Part of a small language model's weights: vocabulary 16384, RMSNorm before each block.
Each number is 500 + 40 x the weight over its row's rms, rounded and kept within 0 to 999. Layers, rows and columns count from 0. Numbers have three digits each. The size before them is the row's rms in percent of the matrix's.

# layer 2 attention query, 384x384, rms 0.165, rows 114-127,241-255,369-383, columns 256-383
117:520566429466510518446486479442429473427506446580514461432520493492469507503507592488535474477481514499490589537516448510510549444529476483542414547496488420514480509532479479423578486534528535499488476506508428517466514553495542514528455536491451482496527493525480543513506481515450524460493521539457459453511526537521520551532526565527460472487450508517522496523552455448553489507518
096:555511543493533471471452504446454543467514531514491466490481486511608517492480526461538487464492534465543474486539501501488445450531477492451492501502557481439551525500494508438624543456436492486563484451569545533448459501442547455442496454535399600537492550536498462511532482506464518465521424513537475512447528496471522458601439497524447514438576453517506485476474505532493518503435
107:509442518435471544505563472539457422447455479439572476545480515519562454504494557561462495517545552511530532450524533492455536527572482522496546435516521615479545517520437486522482432452504516493516520540499555492423451495500512526510520553431479416450513470489518548545489543465509481553471512533476488489490446587555507482426475512533506430529432469523517505443435524461516463498530
114:471540468529484498501504437477499459384497506542502473545493474415508516544526515510517457454476527452383472467497442514538558549466553501546433503495448474486501436505473516431514517506521407531469568494510498456507539496520553544509500482477532542480535488371471424477448505585471529481511540500545511532485513514487453544419516531499530568579437498513524496430493537476489514476472
106:556528521497457535435526578490504487486477512514498550474611431448503518454500524513561482451494471563444465468546551459502499515500468491411452551514502503495554426605498489484540515490502516430492464561529504470516466449426514513467458511490551523503445497587538426515513504475551465469465498528501495444493507447555498504486457505495509444549507528522526554574472552425579459542567
108:529519476547458479570497487531510544449476482461496563501525486447411529500505476460453556470511462410410541489469502507489500521435522476519516595524556532552489493467454487418504480460458524543451520451480585533546486510520483533458589501486490527541458471569447452462538528470480491539473485555559533508487445560508522523470417544464447469486527467478546472420508491507536466501469
109:473534502498471518475524439465495571435479531543426390535562429487462519457503445513474552489501427460526443518475442511482525545491515435504511521485534485489460533529488444463552514505510486526498497512466500461508544449516552554502545550488522496575498481491422500510479611548509507459565468457402522550482550497471503513514497482507444505497528487505440476477510483488538503434456
135:471534528502472429516428460499484554387502537509453516481467457588503467483516566508485511531547498570511439512488561424472470479490478513502487492438466548536470490454452471488438591531535480460494447492480508464447503555475558558498513556473501488482447507409413448524520568528528498535543554521507505499498447553587478500518478566465458564533497446524501477474471488543509540466486
101:518527598520538457516536480473513504517559451547535561540499457566534523500447577477480463464481490545514503536479500482505439471520464528488505512450546552491487470531544537530510524503480489509559496425526558567401494441520447486475527454520534469556475494470493519471483483479479481476492464490535538548501520608480500506523531497492513513473483430469564543513560541529630417530518
111:555530514482473488506552468529555551485537432527532399543566545574551586501603576525468488493528507509447555480508552435518522493519497556476485457488553582606470493468529496500505494513471419499477516557483488519449514444542482470430561468471395498519510569463548475531557465519506409467488524506549517532469480466561530467493557509517525475547455540531505517459458512554546492496432
104:475447473550533521456479432544470498476462488581496511525445511464494459517513404521550505581525489459464512461488541520552481536467495485517422420497506480551463492485532466480495494530490500468437537504513592499471427578503510494564490475413536525481498556542461496556506542488467430410506515501533508471538521511526459541486526531429607476551447422552586538526541486516497491503498
107:494531542484530470487497490478426528472489525555472420518536458539532502468467504497528458480466484525531526476482487532392454530480506498554499462516472494513450501469525527502537507531515487490455546460570549490498563561504537475492448541443425499431455558502471425578497530474479514472476535488498452435464517578421543513521460499517532502485522496501486566528487445519495509495466
110:463521488477466475470499501453494582572502496535486531499453559522498401516429380515567516465514505516531494444502486531474611469534517483502494540519534515469545525531445516504481456472520461471446514531505432519558495528488425508561468491533486476480441509467500519567453422469574482457496506473550467516564494486454495434515444483492499509513551519443548518479588472525452544452526
102:452446499550607430467454532516522492523471557478458480541523528511517466520496526461483540500450504449540548483540440562509509494426461526536514495467484467475427379481480508465480539486546438518494472491451476515486424520499468526439514474519451439525533489455476538524563513503435502546522548401408521490504512445405422561450510496528493471446491559486558523447481488516500533542435
097:465509528463489580463536503479495474466503442464446580454483567531556521481488494418472435478479420499495464447494547460477562516562442504454455505462550506531548464545471555583513472561522440545492552431481506498459523498481493509467519492496478386485467450498477496526558532467513494411452541466482475491466474465454482482461510447539544530464456541477451501563517467470507498507455
107:467476523505496449530518467481515499568546487493591502562421544490477501513515511437505527486545504543463547469498490501477480542521539474486468538502555517483434449513511492533492602484532487524472452503484487508494480457471413533509479501461458376497443451490477467590508528499479498504497563526479556536487553513481465497554502572543494486531465549490419563463556468466470493504550
101:515489483568510441545466494532444509509480453507574531465504530473514444475446539522499553557514528486493447505517464515538433469460501465463415509506492445558494519485419494515514486477521514547526604472442455572532506416560531524439462524541427507505511499416481551472414486518497559578535479497464504527524466469539492522503485523452462556461577444512523523474451517440589514490438
101:515394462444504472402507482441533520433544547489421536471470548467499559554482445476548461512467517525472500443495507471555530563492535501551508518515597491526480510531399520519479500450557552492537515506448477532533485509527511506442540513459535454500479505514521519488542436442471431532500481486487548537476526520532491550476501518496423469462551470484501481559441517426582537521546
109:496497595560474511460572470470449414509537582496507496595443524476551470533458539443537460487524490510441455533489482572487553449490550525549501534469495539513394516480502483470523448451540520465500484495518514527486616516494478478489516487520520530495490571460452520453555530464555486519495509524468457485421503504531528474452529473480495531500470487445524489588571574500546516548495
094:500506483393469484455464584552464464451549459536481486458472469520474471449500537438488408482557482518533560430448572531507475509504508484439463443530484522488481506475513577583487565445528501444577506488449457513568508510522515519383473552515508517582474496474519509545405436506445492494501544490467470532562528512512525529490564483511496505473491452518476496477490504524521516503558
105:390494533529471500526527505498438438482549505508501531505527482538501516507542542496424467564498469418533510573495560538515548542455533553530571531552487496527486457468432524484570466491523498489488505493508517517430447512415468498522519482470442448571482488471478435512505540504531493492490519542553557494506563460551505529502503469484497481543534469466513483511502488573529480473553
112:464489464521524533492538532461610475469481515504566470530491508517464591485548526483519585518485535469542507479495498482564525447533502552523504489618512515490458539537480501526503486575513481583478514520515522484542502497503436488462531517550518533507500481419573486415542528465493537583479606570450461491493483513528521493526470558450462541499485564513503499476484567509482516516451
135:434502556464469483424530484508486529470463460533475541536545498630502549494604571511598489542549469540545512548429465491542517508523492479550445508430534448525456468459499442452464505474436507497491532480471492452451512473505485556466571506456531494456491508444526481503498476558521521493466487579490502563484552484431462553513447526480519514521510510545522434561493497542567650451511
099:511446500457509445458505521471556502478523488453518520480542563507478443466419483569525543475475508491552535543500538463519549474459418510517555422515518576462584565510456573474468497436504529480544557505477597422504478459470491432433501461505501521502558484538471435449548494459448486484477505524499525447484501634475542429520484512504554460503475469535522507544526506433451495456519
115:504511568499480430389495482434490535472499543505492456508459537509529509574489442479487461481541519552576558509484547528504544471521472490524486444421495486553514510476469528487570481504535534518581501494458404451498528461560501488517510517542470479501479512522537493555516486486566492472492507495497500503510598493494525584499508499495458548549434530505588495505523511527538490503465
099:443464495482545511452527514502538434467486448509443465568545535446505491550474588576529518472505485482505455530452520479457461499494483502509507563446485429514475512525405479514493472530493574546555495471534405404544590531599532453532520543590494457442469481416462559515462576461485493457470531475384389483517528501468443532524492463498512401524484557512531525504498555538532440503521
095:527513511486509508451480481496477423482470486482530484504494447490441547561481515432550454494436465530492553425561506498501464523489428495510491484516468481532535502451522526457512491476458506453488550481495499463515467514397515493576604433444501479443425508499472419499491464507527494507480454486506488473496571490470587533468468543480554494475532526522468507501451455511513471541579
098:462541506490507486441475552475521517563518558491441515522557481517485501490482497483565498471457448462502462482528574456454563528587490484464453552498512519518494457570492549522447494488496454476466448519531548478494584522498448509529497524543493459470540508538414580523512514509549392476485414497535479511475491433446483528451603584397466509466552524420471518463501482521453452470469
096:487543435533413530543598489520523530512472522456483570535556466531480511510496488451364483422490443481440520506522531508501513458492550502558473523439476441423508426535468535428537530572466556510557521605483506482514470481547572453462488512480549420476505485484453474517461482465537474568548494453502472475560495545509515474446468477503500464545571540452508472457403481471562539507419
104:480495508433529525465534527482502530477500449449474430534499519449489491514536557553517417485471520493513503573479500527488458522546464512545472438495550555545523505486556493409524578545503422515476463420517509471509515492446491535424568528522477542487460492488497495469440416548442557527564460460594580524533472493556503486488476525538404445462486443455454460525525511495473552479451
103:464457478525466501474540476476466514399504498586509505506534509544516465449485432481489526452529511463540506492516537489513482500555501568443485555548448560421513467477552412502499466495544565508469472495498467553477448508498466475457503462457454575526561506482509577540476507480472462529589510536449481477530455511540524535441431536464467544436449521427522508557426396514506510487505
092:549455506536455518485495541535532561473498594461576453473590526506543525505557589465564506523590586447550505545513457492440500534482485495483501509498566455452530516510536532504580507473477494482511505473523508506603483449541587543451503483528547484440495477460437487467488468471438521563537527518544390471493434488514490527486450493512509489526474462470445459540477491495511536519432
096:554456534479509534464534466450520594453441456491602544562470405528526539453511511544570556508455492523584472507526452544521494470507512503484524494609493529524457475512466496457457493525418478495521540513442529501483486504471523521543487560430553494462452567521484512512533582539415497464477557509555475548567448508499559491478371529450462458470417482444482562489532549458494505470481
106:444522510525518546560555497481444499487476429459528521492420457525536492480491501514448491500500488489559464475494536512466530541513527484472464490507472549505473475533534388502567541509500510578487463529543523447527477533525645497504630462496525496467578575450464559521513523576545442567490520553528607513519523555504485521551450510489602451481569582463480451515610521520562528453504
105:508520521527551508368519541494507485556497535522527542514458480494480467497432542441485533455492481554486537555516558507463507489453491504478448522523464541515445479474475574510466503543446509506421516558566483502489515524524478527507481440458533503456435439466524480482503557455515455494518447527503487544509449494485450545526509503533543473528594560477458519570463499466510503501526
101:446487510528505536474535433578481569515515508487601560455453505481513564460514486536430521490497475410470506489435548479499498501458490548474504428484468561524517533531462578543521513506473489483471443420508506487483505502519523461515556471485509523530494538515423443488501486492561422579517418530511501449568468555507515549553566471441586489487475522540456526489534494535562509477451
103:505466567578502595456482439492502480470579519499495536532488478584553567461513486523549457458454457444480502559440498451419494502430553475474490482499524484478468462575543498527446449488521586493406560518468516511477567487545538574560485518568478483542555506464594459561448508502439504528510530560508558544455541532474501457435593546490461506549546455484484504531468525482502525467423
140:505489457507577495444501437395477497431449584499509556532525486475533458540540567498527469571436523464523487489509453498459461505463505517548548504513497388495422545462360497483470550517518526429543482507481513509538498493460572557502569488441523517443466530527485492566436529478594565491606503496536526556472461586535521491542473510533551483471550486550526480488453495540499487492494
095:478510498505509565568571479462510539533468484516503477492497519504489482483467458462515455461484502536390559559557529464442480501498537498417468467509541501466510472513464495581533530477499504495499470469475512568461514532530442512500556469480471463472479523544435550500536485529476514509482525428414514476442502527480538529519490530542574480469511508555483498519474599450555480501577
102:465458499483471484517493504537499500537481474499463523520517404466499484473438562494509463463555479495543474470548560389509460491534512575510610548462498551533462423501464575534498503510492513461473507494493466539543437467444489507552541488435565508453471499533429501476516516497535456500467533522463507477464487483545486464475478475488475471462439464482528476493490511468503519479421
106:417494452504487514520557445529500485545461481490540592529459524480534549590453456534450520595525499516531514470489496512453545451465426517527452430485456474470427450433454528455583582506557524573478498509500529493600499395524476495488475463480510469467468496535512539488463417481528487513492583494467478461529469512520425474489474508526499488557542426491551555452482466564502467543410
100:525428532496467551520560459460505475385497435556487527526594461475476502479496519491490420473475507488507440510510542472418510531491482553475461518521493563559545500538532519492517495478495494534495497508557575482472536495451497497435518471478540485508509554501473415472561496451554480514518522584494574505536487498517560513521485513551560471453585483512514537549473495511545551508451
090:449526545550494482476494482508487483545494471443498533420526545493451506447461466433472462479508485493471506473522497421472540524571491457584526468495473508457459536527506502500420512491544521468414481486490489472509571445510487499594498564453483469462509515486474526548449510427548474523475456455444512548507454552480529568491505492507489545491424567472468416541496496495494473416526
100:442501499510523485528417494467501546478549565537465460577521523498518535525501539538404490474453489542551498531485520455451438529494486420484397492504461579524410471481540458448496467566493514469571505451481408461450476460497561470485502536566436479472473544490495507525555491465554451446487543450529551488473476549474440447476526478440433470496483537544501485530570472460495493539481
# layer 2 attention key, 128x384, rms 0.148, rows 113-127, columns 256-383
104:527465565472507524571476456580522488461552470442479520450524488483505490495426468606466479529536595498480449529480444555505545460465457496521488562545555507521475597461494533469478479491467536452542513514475536487553592521472507550423454543454474533441541526449512586518477502514496468529510541511573453494576494582543485474489454529465529539504461521488487565520506502528469440564551
103:513470530542445572420517493447564465482497522486460588506512473497487584504453514514532508577404373472506533513505520477468496548552463491540518482530495481490539451500478499472492562551532513534450399467546515525494546492501514474513534434484542481512472501581505500490563510466533539519536486550524506577501497557488493575477506507482525542504473525475424545465443439439487520503520
099:547537469534543507486511458495537483504496420461471457483494482491554412473495418528518516428433432583448500480484498504461459543440470542501446532472428518459526469519543469524420559463525438525524561507492492507478481477465407502561519526422474365442468483520509441522504508488535449442507489475504502470501490523516443494433497446533526506467442547445489507473522443544438515467511
100:528555497462473525542468518511498504505483560437474417516527593521516538496462492499472552471492494491486478522526496513444494449469485475410532533525507543492492412495568495539453484547495497493502554515422502464520494570508491475463447500516438520498527442513456427478493481505505503579497555489479532540438541512489537484548505508528520478550508496486490481548521511512436524521501
108:506513494479529487423514515526510465488484528486546468483478392574535559474569509555462538501472377492471555513475505471505523616553476534499530489533511497571532504473495442537494489555543545516546498480435555515464504536520481524605408540488456509546440470516528562499528486488447446530538490556476507501527498527497439494489515566490541511484498494481477516497424467593562483485508
102:498510441435548510489502490519437490560547504480524497482557515485472474496510533582489532519572528493485463530510430485525527464441490472444565502535483454537508580469532520602533533514443515492533521499513474539425510581499474459510572494494510505477401479518471513456534504481480477505479438451468545481501529482523464426519420491474569429444491506552531476419480509482459566543440
109:554560484520474559489443403496491548563473509496446498514378489456609506488450593423535479518493477606459525497417458466539527535521541486426394486521537428478521469525547485537486517460453470471439455519513475511461560533504480488470556446475511481498535512538610467490515554537542490488518543477507472504446442524509489468485506473447528530451465549508540446519516443512519446517488
108:600468453553500505525534514454578587496510495486493468473540530483485497490398504485538534510533532494568511447514524534511444532469476520568568517456457563432526513515514472495432465575496496490474477464545467394478514536491520490484556471505506530499392504517488592522522478470555448522494529468504486528521432543442499505497476529520515437478499552517539531426507524503545508512524
103:563502512462487492541534524574483578446520506535565491519469497511497552524539517485508458532492454546533528483468552581518522523503476506537410508522511436478527433506530548501467499517553536528471530481513521427520505507494470509507536475446573544516423465497523479530553542504562432505464513482492562471391523461511495540440511486507542500557493522393530499548468481478535464527471
104:532510407518492494484516487610541539455528484554532480461546425519534493520531482485483504515529562546507550553469457513435562550549527482529463513534497437452520392478528512504483537512511513453497492589512454416523566498533487448603451482478563617501558448503546435457438478481497561459481594493425468531515514420517496525471472517510448515559541502516478507474532484495533542455549
109:484519545554539507439498455425419462464534538405510483499515485544488501491484448579520554534488514459508503498532547531491425465503510510552568447540533505420446498424494483529470490572455508561474419476490463523471528558443476469527593497467531527536496506515547530512462584489468527567565499531463507453565479487529498517473470488497437536502443397472467513460519475514512391571489
113:469496564462431499545508502585555531497476530477542511488512518561445535450478533529512458536473537471509516530443459562530491507540489479486489522581563535496557447511464526572499441470521454526538511450464539596514464468477447538531417544564540512433548478485520568468553450497579574444438462463540503467483444497519528459522517486545481545467515465549491433522475472475501531493500
107:451497509483450445514444619563484460532448520497424512460529536542425524452593473540492582390484538498484457545487589485510576483483547464501470500512520428550535465521502486512531506507424520473543479523497446416493470492516512547551472536494480484499543532526482484456513531485457581489391411473501567529555452469483434534491471540538444488466447487515504496523505541429484581484494
107:505527479552504544533507469485533510459474555448516468456504460453484487530510529517466568499501464520482472550431527459550469495407520516480454569546525497548429550529505502471498459410427572522521492479535555491552529496418553520555490495479440480468432443549485448512512476489493596461485432491514491467555491490581602533517474481479540543516416542482481531539475498448529478544553
108:493522462489493506472527522438506380484539455504532533487574550458562515494573522530613502488475522549463520541476477586552409459553432468509490462483480586535570408475518522505549485497464592469507479488447549512547546479571482457505507558578448558512462531564498456494494471479505520507516514558573522498467489453489464483492545541481521492473487503485493500479448605444563505490545
# layer 2 attention value, 128x384, rms 0.135, rows 0-12, columns 256-383
100:483449556502594562536484466454570477501430523533451520535480535453540463461573507498500510470462537436518456527518499459422540525506498500497518517495472483467508452469488507501497464522472466556609479486564477544446481541518473469503556546529445505536447481474444562592547500553477500501488525471441495502519532536505416464467453472521463466470542435451493581469467517512507500491517
101:526553446440512454536492457506491542504548477426462435557500511532497465559486468561519538479467532518570575537537495521528407511542434571540520486458569509426451547533519457494561525534498478496534526509468520463507526453412405522439487591514555525517496513502529548525562475548561551525481466470540494519497499443514515501488486511514556480439427468472541490479458503474495439470525
097:496465516566514438580513497473470531491529528545489534489515489488525545527427478535547491532601511482437561480506459456494510528438485529484481522515513420482469485502502472481443559482498476547471435502578564522456457507530540521485552500508483477471408517496463485502526508476489478479497598426504506475490471480506546452451510558517506451493468498478570515463414479468533568562538
102:515442431534462492424483466484534509519484479493527454540485548474571525511536514504443480494539515500447470477485506507561497482527512494529534510480536500481454432480470500513518517495531433461485546444499498528602434552506504542479496481557491490481480458531460430437535507502480519498529511440519499516541564498526531496527490472552461405529565473464521515493489498537527507480515
102:468507456494564453526588502501484504464534404511527480529488519543468481498546496519557557479592427501555481489479508449446464494495421481497436474542514570472485442410485525578514389544520478506529505547470525490445512495508550516506508500504451513496383530501499494440427434515506493518521473498514520481514515525539441505461524471519579493480444527437423537501547450539533485517476
100:574529536513481526444510485484471509485494495525528471529476569442616572414516550496491525480443474537503557581463492513493504525454503535471509516477469459507549468449526482541593505501447487485495475509492498500469522564528556509491528536515561470552453541445506514472478542449543593465472443547519517423455511491500592463492482488470536441495522506580530555516545547555485531498426
099:547542518475547554504463526438464525510515486555407532498535525461492464578478482451475433520441465533490552472448484481500480538379481539519589474492524531479510502518458466537520504574525542495522558465460493456531523500500538515531506455493567451502532440551506530522471493506467477496445442457407519509540481507453508466462520454492492539494415475492570439476534541447480528514503
100:445458485489402572482488483496527498543557535472515505513531544543527523595536423504474525491466497439461504353472555481479485489501556499586514432554501497496503538461446497518565515479464503461505513501548477521561485443480579561481503504460539496462490511459447522511492551540544470478466559511529529525470455412487476546518483442415562456532470479494542558563514455622472537520541
101:546448451556468523472401550480572439546634539472458500488501500485514553518491446560536554474501465467584477515470472515481477526453486494466517505529468427561562469502479520534505523509509560480588454488437530508484510491495486445520558492508480514480419494477477483571474516562484426405548508518475446481482512493468484513432481501550523515528540555535502493564568480489534520492536
097:540476547483449468473513545483545455479502486525492525561560455523566537544524439509512452500472459463498516496503463508574504458458518549473523502478556426466449497579500539507526537484485500513554507509430525495532453525545496500519469435445571451465514554535452515517478482530520454495495495538442565525431410520513566504487516505529531437481480487498449561460449497483481482479509
097:539517530464480499501497538548523441503529480503571510552545509521543440502508448443579461503506466520523455461528526431532491531448532478507488500482484397498524493542482537501429518467490442543474474469481515497561583499510536520511548583470496511514549428418588490469495462469524502546526512531495500526450591479511485531491550534458499548530485559508566517454471440563469509578555
100:539534508512483538380502513470525554505462483504546481467538513471553457493488561477511491520488533469527527480485411488544529536489444472563506471527508467534388520456508538442530484501474501531459540534523516510446504487534478494473499561507503500513525530460512528438490556571472544480480421509570430529474467514435434445481497507489412545517529473492459531539514472487582554492556
101:524482558476535528526494496524520536530514485532497478452484565480432514500446501537587545583508487557509489469531504504473484511493499433523438493489463552571484506474501503509462531554434503486395419506514510494479465518491494475544501520506488440435517561487536493469498526513598607598530489574523525441513552579571438517466467544430514509489488469525488513485542519538483431539438
# layer 2 attention output (transposed), 384x384, rms 0.128, rows 0-12,128-139,256-267, columns 256-383
100:551548511499468516487519461512524497449474527500479571456498449448534558486509468486448519534465490487536466452520513552451549481485495541469456425502502516510570557480501520433524429626483560505507515507506492501475502519457500485497562522593441512470471496560480552514494417444535473552549566446483528494540556495446450510530499504514477516445490502519525507430481544516501501521452
099:484481520447484514513441560440566494495528499486529532414556423501536476513505497502496395514486478485439548489462489448437496559496529482450501468570477514529540507483532480508499472504520486437459475448585545512498471481543513469482514461510386438566451488513560528480505508467478473546547484455495526482467452489503541469362476495454513519437538535493577537521468459546425510604485
098:502505474558431566498620495512504482449469518545527536463515475468516495488484523545550529473514491472406469490559445495570552534555529458506455557481484508510490543432548512532485453556421549416442542496493443552533523513500541466476570489462530504479508525484526425504398566499518502479523551573514499496517543472473461451528431520483478509551509509490481502485566480595483451593496
095:535464493463468500408435441535508493513536533527494516483521541511444563513577518455507470544476585524526395525482510435523495481486498460518514543483490486492492426481443545545489503517546485472489479534493465517475530525564503507383508485522504554437408483447440550591533464554505521509542559550502533540478526533509496549543469489498486480413489555499500511512469613532489510475606
099:489506488517532529500574521437539448421439481556506510491528529509458496451473534388506495462512568513593539454500559506549485551445489481550572529508537565465501466483557549519501521491479496456466474452424493502492454493423485507604508542482452468477473510529459533484579442419411514580506492592456477496551593528509506567487440453447546481571472493481513510534414556508540470492511
101:494437513438502495547471522549504454483550496549525454544451504543546420529532471523507495548541507480485529536542554548525462493481431421438551491522473467481532465496507476510505584572540530488556469519448470534503459525461543490459477532444516485450472485414502586518543531555456566464503501531472498468476486564545458514529561581462504517483545509531446555499506516531457540460548
090:464537467499517472468518460490525510564531467510484514459430494535521483483473484537521483600457484444478559486504503505536517440511530568533439556464423464485505458511479454486480498531509483517509474525504503522455458453441433460547433522460555458490574471550473510475440529498424533517513452537501480509540527490497551498481503566527486505453523445483500472559483528625449469495491
102:568521513512487549514432436508494472515555490528484533458458533519488560490546465542519546538548501424482580517527534494486452501459489517536461557545465484437494446518451487459539425487529517533474613558483504519488450456513457552499575535542487474517539488485430468524514514569503530491483496603499463517506465430520529491481446451442504456563497493509494432458477483463504515518516
101:546510501447477460538469521439510531516483466538505486496480496461561533510534493484505501529460523542521441523483480521496520500527434510476474442481483392430480484487464482477558522534494449428538491501522444435530471545476427495526513491433453506437484542551498555488490456507455501503471461545499472471440470513476498491530503554537531437487532468496434531614534508554565473494494
103:517495582443458500536603476483529431566492382531504464436512500542424516499479544435542469517577461560500471563524459457501517471535426496494470462516532422511506523501515484596508486501522495442519557447513524573537534473506494462589491488497491471519532501521481497618512549516501477583458562552523547496499458554581491500528462529482517459508413523448526556491508445530490563476480
094:532470554549552447528559515492529517511597565545579502511557531476514444523491491481473583449533566449509529515494539489467522492520501582492536492467522445479473463540470501520518505485534417567511423496533506490528503507486475436579521539477449439496464449523480521441514493406548506541489487514518473516528545489519499473459512500484433517561514492456513437436549461451448483569558
092:595450471499520553507501492530487518514530506471527512498452463484580513466484490440514520468514522527544487428550558477549549553470427463485495448448486550543498466509408598491525534435531583484522518473471457493521488583498490451488588507514494455477433483466486459454483617548448534515511470476471508568565531534492480529548491471535517492442550531512572520515483460441453510476532
101:499495552468469509518518551467527451476562560442493521479501519500419507492463468530472538533434511452579503522422477542462434528454536502581540539493530532530498544530514469522537555459476514500370538495476493499505476460446449456470499555506472528495517459508516408503490482483542481541506459494486439492461473501508447499458523452449467511495463483509495485478473531528532467529426
106:438482509478524513500504536546495499442546521525471417541475499534522502480579488478484499520418494556420534500527469508573455531535485450503502523569404485540580401513511403566424523444531472540462517531541464533493506510557461496478477550414547488455534559435502521460508496482540511417512533491510481569414445496464518488477544473502542545557522505495461510508439556511434512451542
102:461480502587459487489486507537469522542529526504491489517484561448488483433572528459469502468563504566601559540556554492499509456396539613518523504523469562511462541495442546509459432559485481475534565524441479436537530455478497530508445526494552504448554526443490481490542496514484486462529450498511530525507513478512479491549474475485497491509509476543493542499451523432588474505531
103:521494478535508497489545550495494500501485510448482499479509513481516471449491554502510494542490540405515544463510521579489392540536509487455604516500514455529483509489490548480525485466519611494532614518478497495509442436521576499520483502543560533463440469571431538558528533513469528527516438471541457493495512456516477562465471519489533506475503411383576565546507409477494483513513
105:551511465471467457506530500498488539517547530475482540455604502510504462469504485498541507487532479487496507472570479491414548511515470603499483536506516523526469554527573456441518451489502511445562492493466534487442522527460522534510495487513547424540568508454543472506449495492477522499561502506501480510485574419459545530529487480502503452506509515522481546578512372477485513477417
101:449492463574515438506424587507421530506511525511477493458501510596508536585475473535513487447391580518515477489507461513418576459451586466493453502453463461520494591533536514472493468457506549427482540490573544540487544403558464463544536515470517530519575521501448447460448482548509499399490469463508482503507497462496481466486470535562605488530591522469426513576575494541517538486546
106:439493530526449566555459432499452479544539499476516536505522484479465459453481480455473472480514488521453516509499504437495502512580512542526443515577458439513407441496463416488440452446437441523521543468452475456543508491443508475496525471500424515447515531479443453561561537528487516534567535525501512500545604475512433531513497550479514497488476445468537506485551523528543546520535
109:534478431505540545513531478532484543434537466455551518514458478482514483493571611486453483543521506421490497493526431503464496547485456463482385470556548496572451480491541488507461502483442434532462531472452508557503518529524573534503556438565494488527511544429489494474523430484519513489581499409501502514470485487521501488453472505420445497516503526502498501479527515477452548541506
100:473544486508468475572532454554559499491537549484569467556512471524538485533489562467476451532448548539494441483515518479498552513504526503478549503442553485544500476442541550466505523567532535481576466486472507527515487510493556529455576510503516506526531548474449530500514520474479484511509511539467548532482541495488449519488482495504516489503466569530460516574506535538515445507451
099:489559410489414466569478608520451481486528559486475484532531501558484495429467589474530513486511561483505455545524466456456535564490530471570524530474517515496543511526536549521436421551518511527440477561485487481513552520535561449458590449576487512510534489475521508447485496536548472503457488532547468538575493453484483507437526460521495444530508537572543520433542478445504428553418
095:552540446572482528517550469515480449512491538487455541504521512463469556453537535554478535526445480488457497517529486575470536465475519565467459555475512428470505470469467557445426426549549473489498530519501532462525549526526536509485447488511511530477534481489496480502507486514461524470519537452497500547545490497479526493496494453471398491458457494548526561410534478530511461553489
103:486511520488442538481515478528521447516445501500487486495512428517527475513481537462518453501538478522505501519463530519516482478559517567477444481465541579462442516547553498558451534460551563515483445507512466521469475562577491568436531573438523573476534546531524473522519532497487433489535450581511519463516549527453463543503529498494526505478569546443498550531501520525519453628454
112:530439489527482536441524465512538486505494525501482497441506597532461545524473508493513547489508482518498557619474546528545474471537543524555459482571461427558542547477535443525425528502528419489501478484548479523481478506476485503457493487502532478558457499492474426517535423435546465418477520465470519409443402467514520509484429496470543542522446482491512498398515489547519491484482
097:511537505464536539516509526529523442542489449446575480533442541535557505463442504482520496500491474455507448503480552470501475526462486490510528542427611497469443478522494503493418491451487519469499474423456520526490417461465497509520538509510531420518540462517529485520526495526477440537558476612465465407487504451527525460507458502491560467499477507426545405530593528538551475534482
096:480498396548575482533552412465506524502460465528453491555515532498471468485504505581579507510506463534523473460560525530516535508543432455543458472461495518576482438560510521451526470462508529546509516508467535547482557557503486466528543530537539601497464517557513432469486432584503542441476591540496488483565466470479465479512518487479486493551489478516476493477567564443534495381540
096:462453512460514481449488517606500534452516519546409514484508500506435465481539461500496488514517490556486504517434531474502471447522475542498490477519513440453572517490452433524482513447489495534531443507534567493503494473421512524497408544512495494512484562452507545465499399487516512510489542479523510479499508514496511430494531505458538540568432529594484495425479496456490517473451
104:427506501553520492545512493458491467500497514528531479522396422443545531571504536480479516532457510483515527518530557536480498529473509407531499444525497447433494516591513514550494455490452492510486510481531468463566481511497566447532519515476502562555551504544456445443499537559532537480431510488462510476519530539572549488486510566475537514548544437436473431457491527506504484483569
100:511512511536490501517534470525482522432498479469524457492480407451440466462589476548513484472526439511455525526478553494507482530505487555455519513558497439536460510480439436445479389427542493500481494537500503490516474519493533495461440485491502473565493500504539583615550520546533552540526519502513528527518489507483459497495562515507413522432437431497551540505536563422422509470476
100:495451440418478478471503510466453537474468447553521493488476462501522581541526551476453514429485497532458459472487453471460481536484532449512511504482474538537542557490488539556483430530505558568505442535495501505446492530582456484554469523500492461607511496601517480495513533422524444512500574472505486453476480491471580577513435474520502485515458488578509410497452498448485484535397
098:460507526554476431487528506566515458450431505577451509549486479540455506497436453426467508434432452572507443448490526459470569459516523493459515531478523570447467535585496492550507524534492441529548484554471559464505514479557488469404493537488423566514531469541471566515499546520521399405494518572559539499579528510484514527530561461516534519501461431482584469421466470405471509531539
104:470480519486469528432530578491437534505469549429476436523456526503484511496445479490559451455495430429544488524470508480467533433462510503505489544531460461456482493519501514538475565535495467486424483501529575507454570533457574470525458518448493460486529526517537504457400491447532446576455545509434492444512489501528504422500502502551469521495472457473512540506544525446486538485502
103:455488533545531484506496454446528462510445510451508519500457462463421475525456431486486540541513568525495465511480484513555509430485533438493428489572553457550476511514511451451524566436486509608491545446512588559475482465495510539507529495468549481569573500486462505504506547571459477530550493495457505510442501454543452506522499561589497496517431440468590480484521532513438555486562
093:499500542483505512541452464473518562436529449455480507552507441474617440487475512542484547525553483502505498475477509530546532536544495521573520492579519489392467517493572428477508576482490476507495461494543523503496467573399409538431466508517432468426435514522524506457495482473536531462513506482456475440476511438464469465582519493562543463485540498548467443530485508440431509511511
094:544506483507506522512473459536473488494492454544429496486545561573480566496533484452417469534461478452449482547493435460461517476443497496497493536475510465505484559503537472466500507523482508458443566477510519443524513489452444479528441432519514472585501492492497453535500491556514500492476552493504562540432497517553560515483474491430452496433480504563522434510499481543538574391473
100:505548531499485410533513515494463503527446462472490491550560482481555442516512506511490468472521496474563483440559428514475531494489514527484493487501506482442421505518498533488573481488485540524486497513472484491553578483497465483477397516430507568446552523586503555556478535550458522537551469520512473588531563499501452481525551484554489517502460501463563462508480501465501485511512